Part of a small language model's weights.
Training: a variant of SOAP for these matrices, 338M tokens.
Each number is 128 + 32 x the weight over its row's rms, rounded and kept within 0 to 255. Layers, rows and columns count from 0. The size above them is the row's rms in percent of the matrix's.

# layer 7 attention query, 192x192, rms 0.127, rows 124-127, columns 0-191
size [103 105  99 113]
[[139 158 139 153  71 106 122  96  92 125 137 197 175  86 108 169 140 218 145 163  82 160  89 148  82 102 147 164 104 129 131 154 109 182 127  79 108 117 126 117  88 101 127 139 131 154 125 218 119 122 115 133  96 127 152 164 190  89 106 108 141 149  75 128  85 147 111 158 166 140 113 126 140  63  84 212 142 115 142  74 148 110 142 136 138  80 147 130 165 161 129 146 133  96  94 162 124 111  76 140  89 169  89  96 110 106 152 111 106  78 152 120 142  90 154 111 176  38 133 102 122 105 105 165  92 162  64 154 142  83 187  99 131 168 141 167 125 123  78 115 120 140 114 154 137 151 195 129 172 145 124  99 115 117 140 101  97 148 152 121 142 168 132 161 119 108  57 151  88 147 147 108  94  66 143 102 140  91 150 155 106 129 138 126 126 122  55 127 104 143  74 180]
 [175  95 174 165  80 111 156 123 140  76 120 145 112 110  96  95  89 140 126 145 168 123 106 165 173 146 147 108 176 144 128  59 144 137 164 147  88 119 130  98 142 112 144 130 161 181  85  75 216 147 176 207 155 163 136 127 153  97 115 108 123 100 144 168 140 146 140 122 137 145 130  90 124  51 180 151 142 136 136 135 157 142 103 142 139  76 110 102 211  86  85 159 164 136 122 131 146  49 179 149  58 134 132 111 122 122 161 133 170 119 116 149 120 126 132 115 152 112 139 133  87 167 148 124  88 131 146 139 131 134 182  95  71 113 119  83 139 168 146 128 105 177 173 132 129 103 135 171 155  98 115  76 198 111 202 144  93 111 111 109 170 137 142  72 181 197 144 117 127 136 161  97  91  99 118 119 143 146 125 121 136 121 182  93 179 103 144 156  42 141 120 115]
 [125 110 150 149 106  82 172 148  91 110 103 153 160  85  91 124 129  86  96 106 129 122 153  93 154 130 134 135 113 171 118 127  98  39 103 110 156  81 122  98 160 116 183 125 144 127 105 153 120 119 165 194 164 152 135 155  99 140  65 103 124 181 138 128 144 141 141 141 117 131 125 111 166 140 150 124  58 108  97  99 187 216 116  95 151 135 124 158 138 110  89 138 140  50 119 151  85 174 147 119 176 148 177  72  62 104 137 135  58 137 171  92 100  94 168 133  95 174 130 145 137 142 104 123  93 164 133  76 155 103  91 143 117 155 140  89 114 155 127 189 118  86 156 134 139 104 127 152 145 103 155 170 104 166 129 117  70 144 127 179 100 151  67 153 114 133 103  34  70 148 165  92 108 108  77 161 120 176 123  82  82 132 138 152 144 124 198 144 105 147 109 146]
 [ 63 129  92 175 138  87 102 147 139 110 156 114  99 139  87 199 108 153  96 101 211 209 182 131 134  93 126  98 166 151 129  91 117 121 148 114 115  99 159  85 109 184  82  84 102  89 111 156 107 138 105 185 144 122 124 122 108 228 157  89 138 122 137 143 116  89 120 129 114 147 137 123 120 138 155 101 133  74 102 143 131 111 104  64 155 148 164 133  60 100 144 157 195 125  94 123 117 140 104 110 147 164 150  94  66 197 204 125  69 154 153  91 158 160  75 120 100 116  90 138 138 111 113 184 126 103 126 118 153 119 132 131 133 176 151 162 174 123 172 138 149 108 168  71 126 141 105 148  69 151 133 137 151 127  77 175 133 102  79 110 124 112 110  48 156 116  88 105 114 127 124 109 143 121 109 148  91 141 121 141  84 141 161 182 167 101 102 141 117 136  70 119]]
# layer 7 attention key, 192x192, rms 0.129, rows 124-127, columns 0-191
size [100  92  89 100]
[[ 69 102 158 119 175 134  94 145 150 154 139 102  86 131 116 148  62 142 113 126 137 125 127 117  77 193 143 149 194  62 137 102  97 125 121 139 154  99  84 126 176 183 160 166 121  85  68 120 148 170  88  61 139 121 114  73 153 116 136 144  74  95 130 108 175 115 111 135 178 120 171 148 153 176 185  40 109 101 103 185  71 107 162 151 127 139 137 168 104 118  97  93 159 101 108 119 160 107  72 100 157 117 123 166 103  83 134 107 148 147 133 130 167 109 124 148 101 119 172 137 128 178 123 186 125 147 133 154 177  86 129 178 106 168 125  64  91 148 155 151 110  69 109 106  87 112 128 153  28 143 100 123 150 131 112 142  98 125 130 135 108 139 139 197  95 110 141 134 120 113 147 114 114 133 114 104  98  96 104 158  97 118  67 130 142  83 180 120 118  71 177 111]
 [128 155 123 132 205 162 114 145  95 124 139 125 160 161 124  77  82  81 190 171 134 154 158 175 125 160 123 172 110  82 126 146 121 143 176 136 101 118 149 146 102 115  98 154  90 117 141 161 102 106  95 155 115 126  88 174 162 154  79  81 160 127 114 163 160  69  94  99 124  86 173 140  84 136 118 138 135 146 111 126 144  81 138 153 176 142 170 145 108 191 159 120 103 120 113 114 130 116  58 140 127  71 137 116  41 150  68 163 148 132 137 129 163  84 140 149 145 123 150 103 182  92 104  77 132 105 177 124 168  82 100 131 155 161 125 126  52 124 160 129 151  85 105 125 113  94 143 127 124 136 140 125  95  91 120  56  85  64 117 188 113 123 176 108 116 109 133  64 102 119  70 146 141 146 154 206 109 134 135 184 140 140 168 159  42 105 111 156 140 169 143 144]
 [123 124 123 159 126 134 101  70 152 128  86 133 108 161 104 129  84 143 195 206 130  81 143  86 170 113 150 128 126 180 113 117 155 156  93 143 128 128 147 190 130 148 123  94 110 205 143 165 207  66  57 142  90  66 182 128 172  91 137 110 121 117 119 126 131 118 155 161 141 131  99 129 128 122 138 113 119 121 126 137 124 163 216 178  85  99 153 134 100 114 137  93 142 138  95 145  72  81 145 172 139 116  72 138 100 179 127 104 128  78 103 134 118 137 142 131  89 120 118  99 126 123 142  94  70  99 163 187 126 124 147 176  96 128 150 154 186  87  54 125 114 138 114 147 143  66 149  87 145 110 164 132  87 105 135 160 114  92  84 108 165 197 141 169 139 104  69 153 135  81 125 178  85 179 105 154 109  67  72 135 114 121 174 124 150 135 149 118 130 107 105 134]
 [103 156 140  85 130 100 133 131 152 164 138  95  93 117 135 129  63 132 195  81 140  97 169 129 130 177 177 115 151 158 121  80 122  84 178 147 130 138 108  76 125 102 141  91 132 117 137 135 163 129  98 110 131 115 147 129 138 106 154 140 158 118 191  84  81  80 154 139 159 114  67 116 181 142  93 196 202 115 126 111 164 202 169 133 154 126 137 148 118  84 156 183 131 175 188 144 141 194 126 143  93 127 131  93 148 161 114 110 148 193 162 142 153  78 120 105 115 125 166  95  21 129 113 133  96 141 105 137 151 156 141 112 122 152  95 158 134 102 125 144  68 128 108 131 183 141 129 101 160 118 100 167  80 134  77 139 125 154 119 124 112 165 153 177 132 144  75  76 212 125 112 181  96 125 119 128 156 181 133  98 124 144 158 179 123 111 165  97 167 184 125  85]]
# layer 7 attention value, 192x192, rms 0.186, rows 64-68, columns 0-191
size [ 80  82  85  88  83]
[[174 142 155 136 126  81 157  60 113  98 139 121 150 116  89 154 122 100  79 187 121  89 155 150  93  55 122 113 128 102 110 158 107 118 105 169 124 174 102 122 167 107 132 167 111 133 137  70  83 157 156 117 126 158 139  94 146 139  67  49 155 112 128  61 157  94 104  99 109  52 110 140 120 164 128 131 101 126  51 151 166 163  89 172 128 136 135 145 152 113 182 154 197 148 131  96 142 141 169 147 119 142 113 148 132 148 159 108 168  82 161 129 117  75 148 107 153 122 172 105 103 168  65 164  78  89 104 134 110 134 133  64  56 113 152 192 101 110 174 162  80 114 181 108 147 131  90 180 162 106 178  84 151 103 154  93 115 148  94 121  89 123 124 102 178 146  82 130 131 145 155 135 142  81 110 149 179 174 126 145 110 157 130 117 176 100 140 176 130  99 136 149]
 [106 154 133 126 165 105  98 125 130 198 139 113 168 154  70 162 102 116 179 184 147 223 108 146 120 151 116  97 148  97 123 121 110 139 127 115 136  69  98 165  58 101 112  68 125 108 168 130 154 158  86 139 139 105 128  87 191 131  95 132 116 136 140 154 158  84 134 166 169  95 143 149 182 141 128 127  81 170 120  80 116 157 113 140 108 106 120 212 102 118 128 114 122  92 116  75 144 163 153 134 108 148 118  45 158 197 130 139 151 105 160 122 101 106 105 103 114 147 138  91 129 147 143 106 166 166 111 153 162 171 157 108 192 145 100 143  55 170  97 131 139  94 145 127  99  99 118 154 167 170  86 130  57  83  96 155 123  86  97 145 207  59 135  68 102  92 132 119 126 115 155 119 128  87 177 108 127 125 151  92 102 143  99 136 103 152 108  89 111 104 108  73]
 [126 115  85 121 181 125 164 114 168 148  62 121 172 139 140 110 126 126 167  74 105 169 143 154 151 131  95 153 152 129 122 168 115 114  78 154 140 105 115 147 111 169 153  91  96  77 117 142 109 143 104 166 104 164 187 119 198 193 136 146 126 158 159  54 158 149 171 156 127 146 134 135 123 153 105 112 135 120 134 137  88 189 151 132 119 108  96 110  95 151 143  59 161 124 101 159 129 184 141 148 107 159 170 116 161 145 166 151 135  54 145 108 133 152 104  95 121 160 118 152 120 177 105 180 163  58 105 125  96 141 180 147  71 126 162 111 143 134 194 117 145 112 145 149 156  63 108 159 104 149 143 160 177 100 201 151 126 128 105 100 170  98  71  85 185 154 113  82 182 106 106 135  77 115 162 129 169 167 155 167 162 107 136  75 209 162 116 152 119 157 109 120]
 [136 167 102 104 157 124 197  93  51 114 120 109 188 105 127 165  93 174 110 109 165 145  99 127 104 129 133 132 138 198 112 172 158  91 118  93 137 172 139 162  74 179 167 147 130 111  97 122 149 128 108  99 113 109 111 163 148 145 133 149 118  96 147 133 101 179  99 149 112  76 151 172 171 124 125 159 164 118 121 145 123 169 104  95 153 189  73 110 144 161 115  91 143  87 171 144 158 128 162 118 120 154 146 182  87 163 149 127  69 177 114 122 101 116  67 106 128 170  82 146 131  59 140 115 115 104 105 177 170 163 102 140 195 109 130 197 168 122 157 103  88 139 108 107 148 144 123 120 175  60 173 118 107 119 143 143 145 149 154  84 110 113 145  97  76 161 147 182 171  31 106 131 167  62 141 148 168 128 163 127 144 125 166 135 124  87 197 139 141 122 150 139]
 [162  68 122 175 155 135 124  96 106 162 127 147 183 109  95 166 181 162 147 138  94 140 134 140 117 138 169 147 141 168 112 112 103 118 115 176 136 107 134  98 139 150 225 200  88 155 118 114  40 137 125 192  83 185 176 149 105 135 121  89 131 132 117 146 173 168 118 154 148 118 103 139 159 135 119 122 152  87 168 134 142  76 189 107 133 172 155 135 144  77 149 105  71 153  84  98 112 120 143 142 143 142 146 133 141 159 134  89 145 184 163 127  46 113 114 156 133  88  93 121 141 153  90 153 145  88 118 173 138 169 122  65  88  71 116 121 168 131  94 167 136 132 130 147 167 119 129 201 128 104 162 188 141 135 107 120 121  76 134 116 127 144 102 132 122 180 195 133 105  87 151 124 174 104 108 118 190  24 136 145 105 101 120 110  90 134  97 102 100 132 114 128]]
# layer 7 attention output (transposed), 192x192, rms 0.131, rows 64-67, columns 0-191
size [ 85  86  92 104]
[[ 87  97 153 171 119 175 140 162 138 142  96  42 104 177 124  83 125  79 157 120 148 156 104 164 155 150 142 176  94 141 142 110 127  85 152 141 190 127  93 164  98 196  60  91  68 110 129 106 137 108 197 130 137 110 162 157  95  96 147 157 106 152  77 151 189  99 138 160 160 170 158  44 180 104 158 128 107 148 163 163 130  85 100 146 112 144 121 170 109 164  99 151 140 120  94 112 138 149 123 169 159 131  97 129  97 126 136 132 170 122  94 130 116 133 114 183 103 163 126 116 119 132 172 163 183  84 177 159 170 119 159 116 124 139 151 175 110 163  98  87 154 137 154 111 108  68 161 142 147 101 150 150 115 200 165 108 169 149  97 143 100 137 188 142  87 132  96 141  83 113 137 107 121 134 159 105 141 151 106 183 115 123  29 149 107 126  84  91  93 158 146 161]
 [123 130  93 123  87 125 131 144 101 156 118 163 142 105  43 162 127 115 188  58 140 135 110 143 123 115 146 132 131 152 162 189 170 134 210 156 118 171 147  92 164 115 110 166  92 105  86 140 102 112 156  95 124 122 164 127 182 128 117 133 134 160 138 119 158 139 114 142 169 145 193 149 135 118  86  57 167  93  99 145 129 170  71 128 164  51 142 149  36 131 178 198 111  98 111 146 150 176 116 133 136 110 127  84 132 138 165 162 122 136 108 127 194  86 162 140  88 165 147 115 167 133 110  39 127 146 123  76 109  97 159 132  91 107 134 153 125 108 132 169 140 149 118 160 160 132 110 170 109 100 198 104 107 187 119 110  79  47 149 115 115 129 168 119  95 131 107 133 106 125  79 115 133  80  67 104 117 130 112 144  88  94 123 154 168 176 123 164 100 151 134 128]
 [110 121 116 154 118  87 100  89  88 158 134 141 162 183 137 126 131 118  99 170  98 135  80 162 173 104 140  97 157 119 105 143 108 147 136  91 119 110 102 161 160 149  98 171 142  87 142 108 157  89 130  78  21 170 119 117 148 147 148 130 100 147 114 120  70 126  92 134 169 130 109 105 147 102 213 140  66  86 111 169 127 109  84  94 144 149 150 189 146 105 126 129 115  96  91 161 130 127  68 147 144 154  97 132 146 179  97 162 133 168  71 118 103 162 100 151  87 157  78 118 163  79  95 122  70 112  90  77 112 120  54 116 136 128 140 171 128  98 153 130 188 134 169 178  88 159 180 102 115 122 100  77 150 201 134 152  45 103 134 159 122 120 124 154  53 129  40 141 118 110 124 124 115 111  98 150 172 126 104 142 168 109 113 125 182 117 124 135 146 152 137 115]
 [125 112  18 146 190 119 144 109 174 144 124  89 107 135 146 175 126  67 122 150 150 119 161 101 145 112 178 108 114 150 149 173 133  84  46 108 162 154  93 142  74 152 119  70 166  99 128 154 157 118 127 173 109 113 156  88 135 124 116 159 119 146 166  94 134  89 129 123 115 106 105 145 127  79 200 128  75 199  85 131 149 102 185 123 105  90 149 194 159 154  95 142 136 127 138 145  78 127 169 120 147  98 131 148  90 161 169  96 156 120  91 102 151 134 104 153  97  94 145 126 140 127 153 116 184 167 166 124 200 120 141 106 197  79 131 109 163 120 179 127 103 114 119 118 137 111  78 145 112 108 119  71 138  77 147  97 145 115  49 156  98 173 180 118 159 101 112 104 153 182 108 153 183 121 117 124  90 151  79 113  98  86 125 146 110  71 162 114 143 133 103 110]]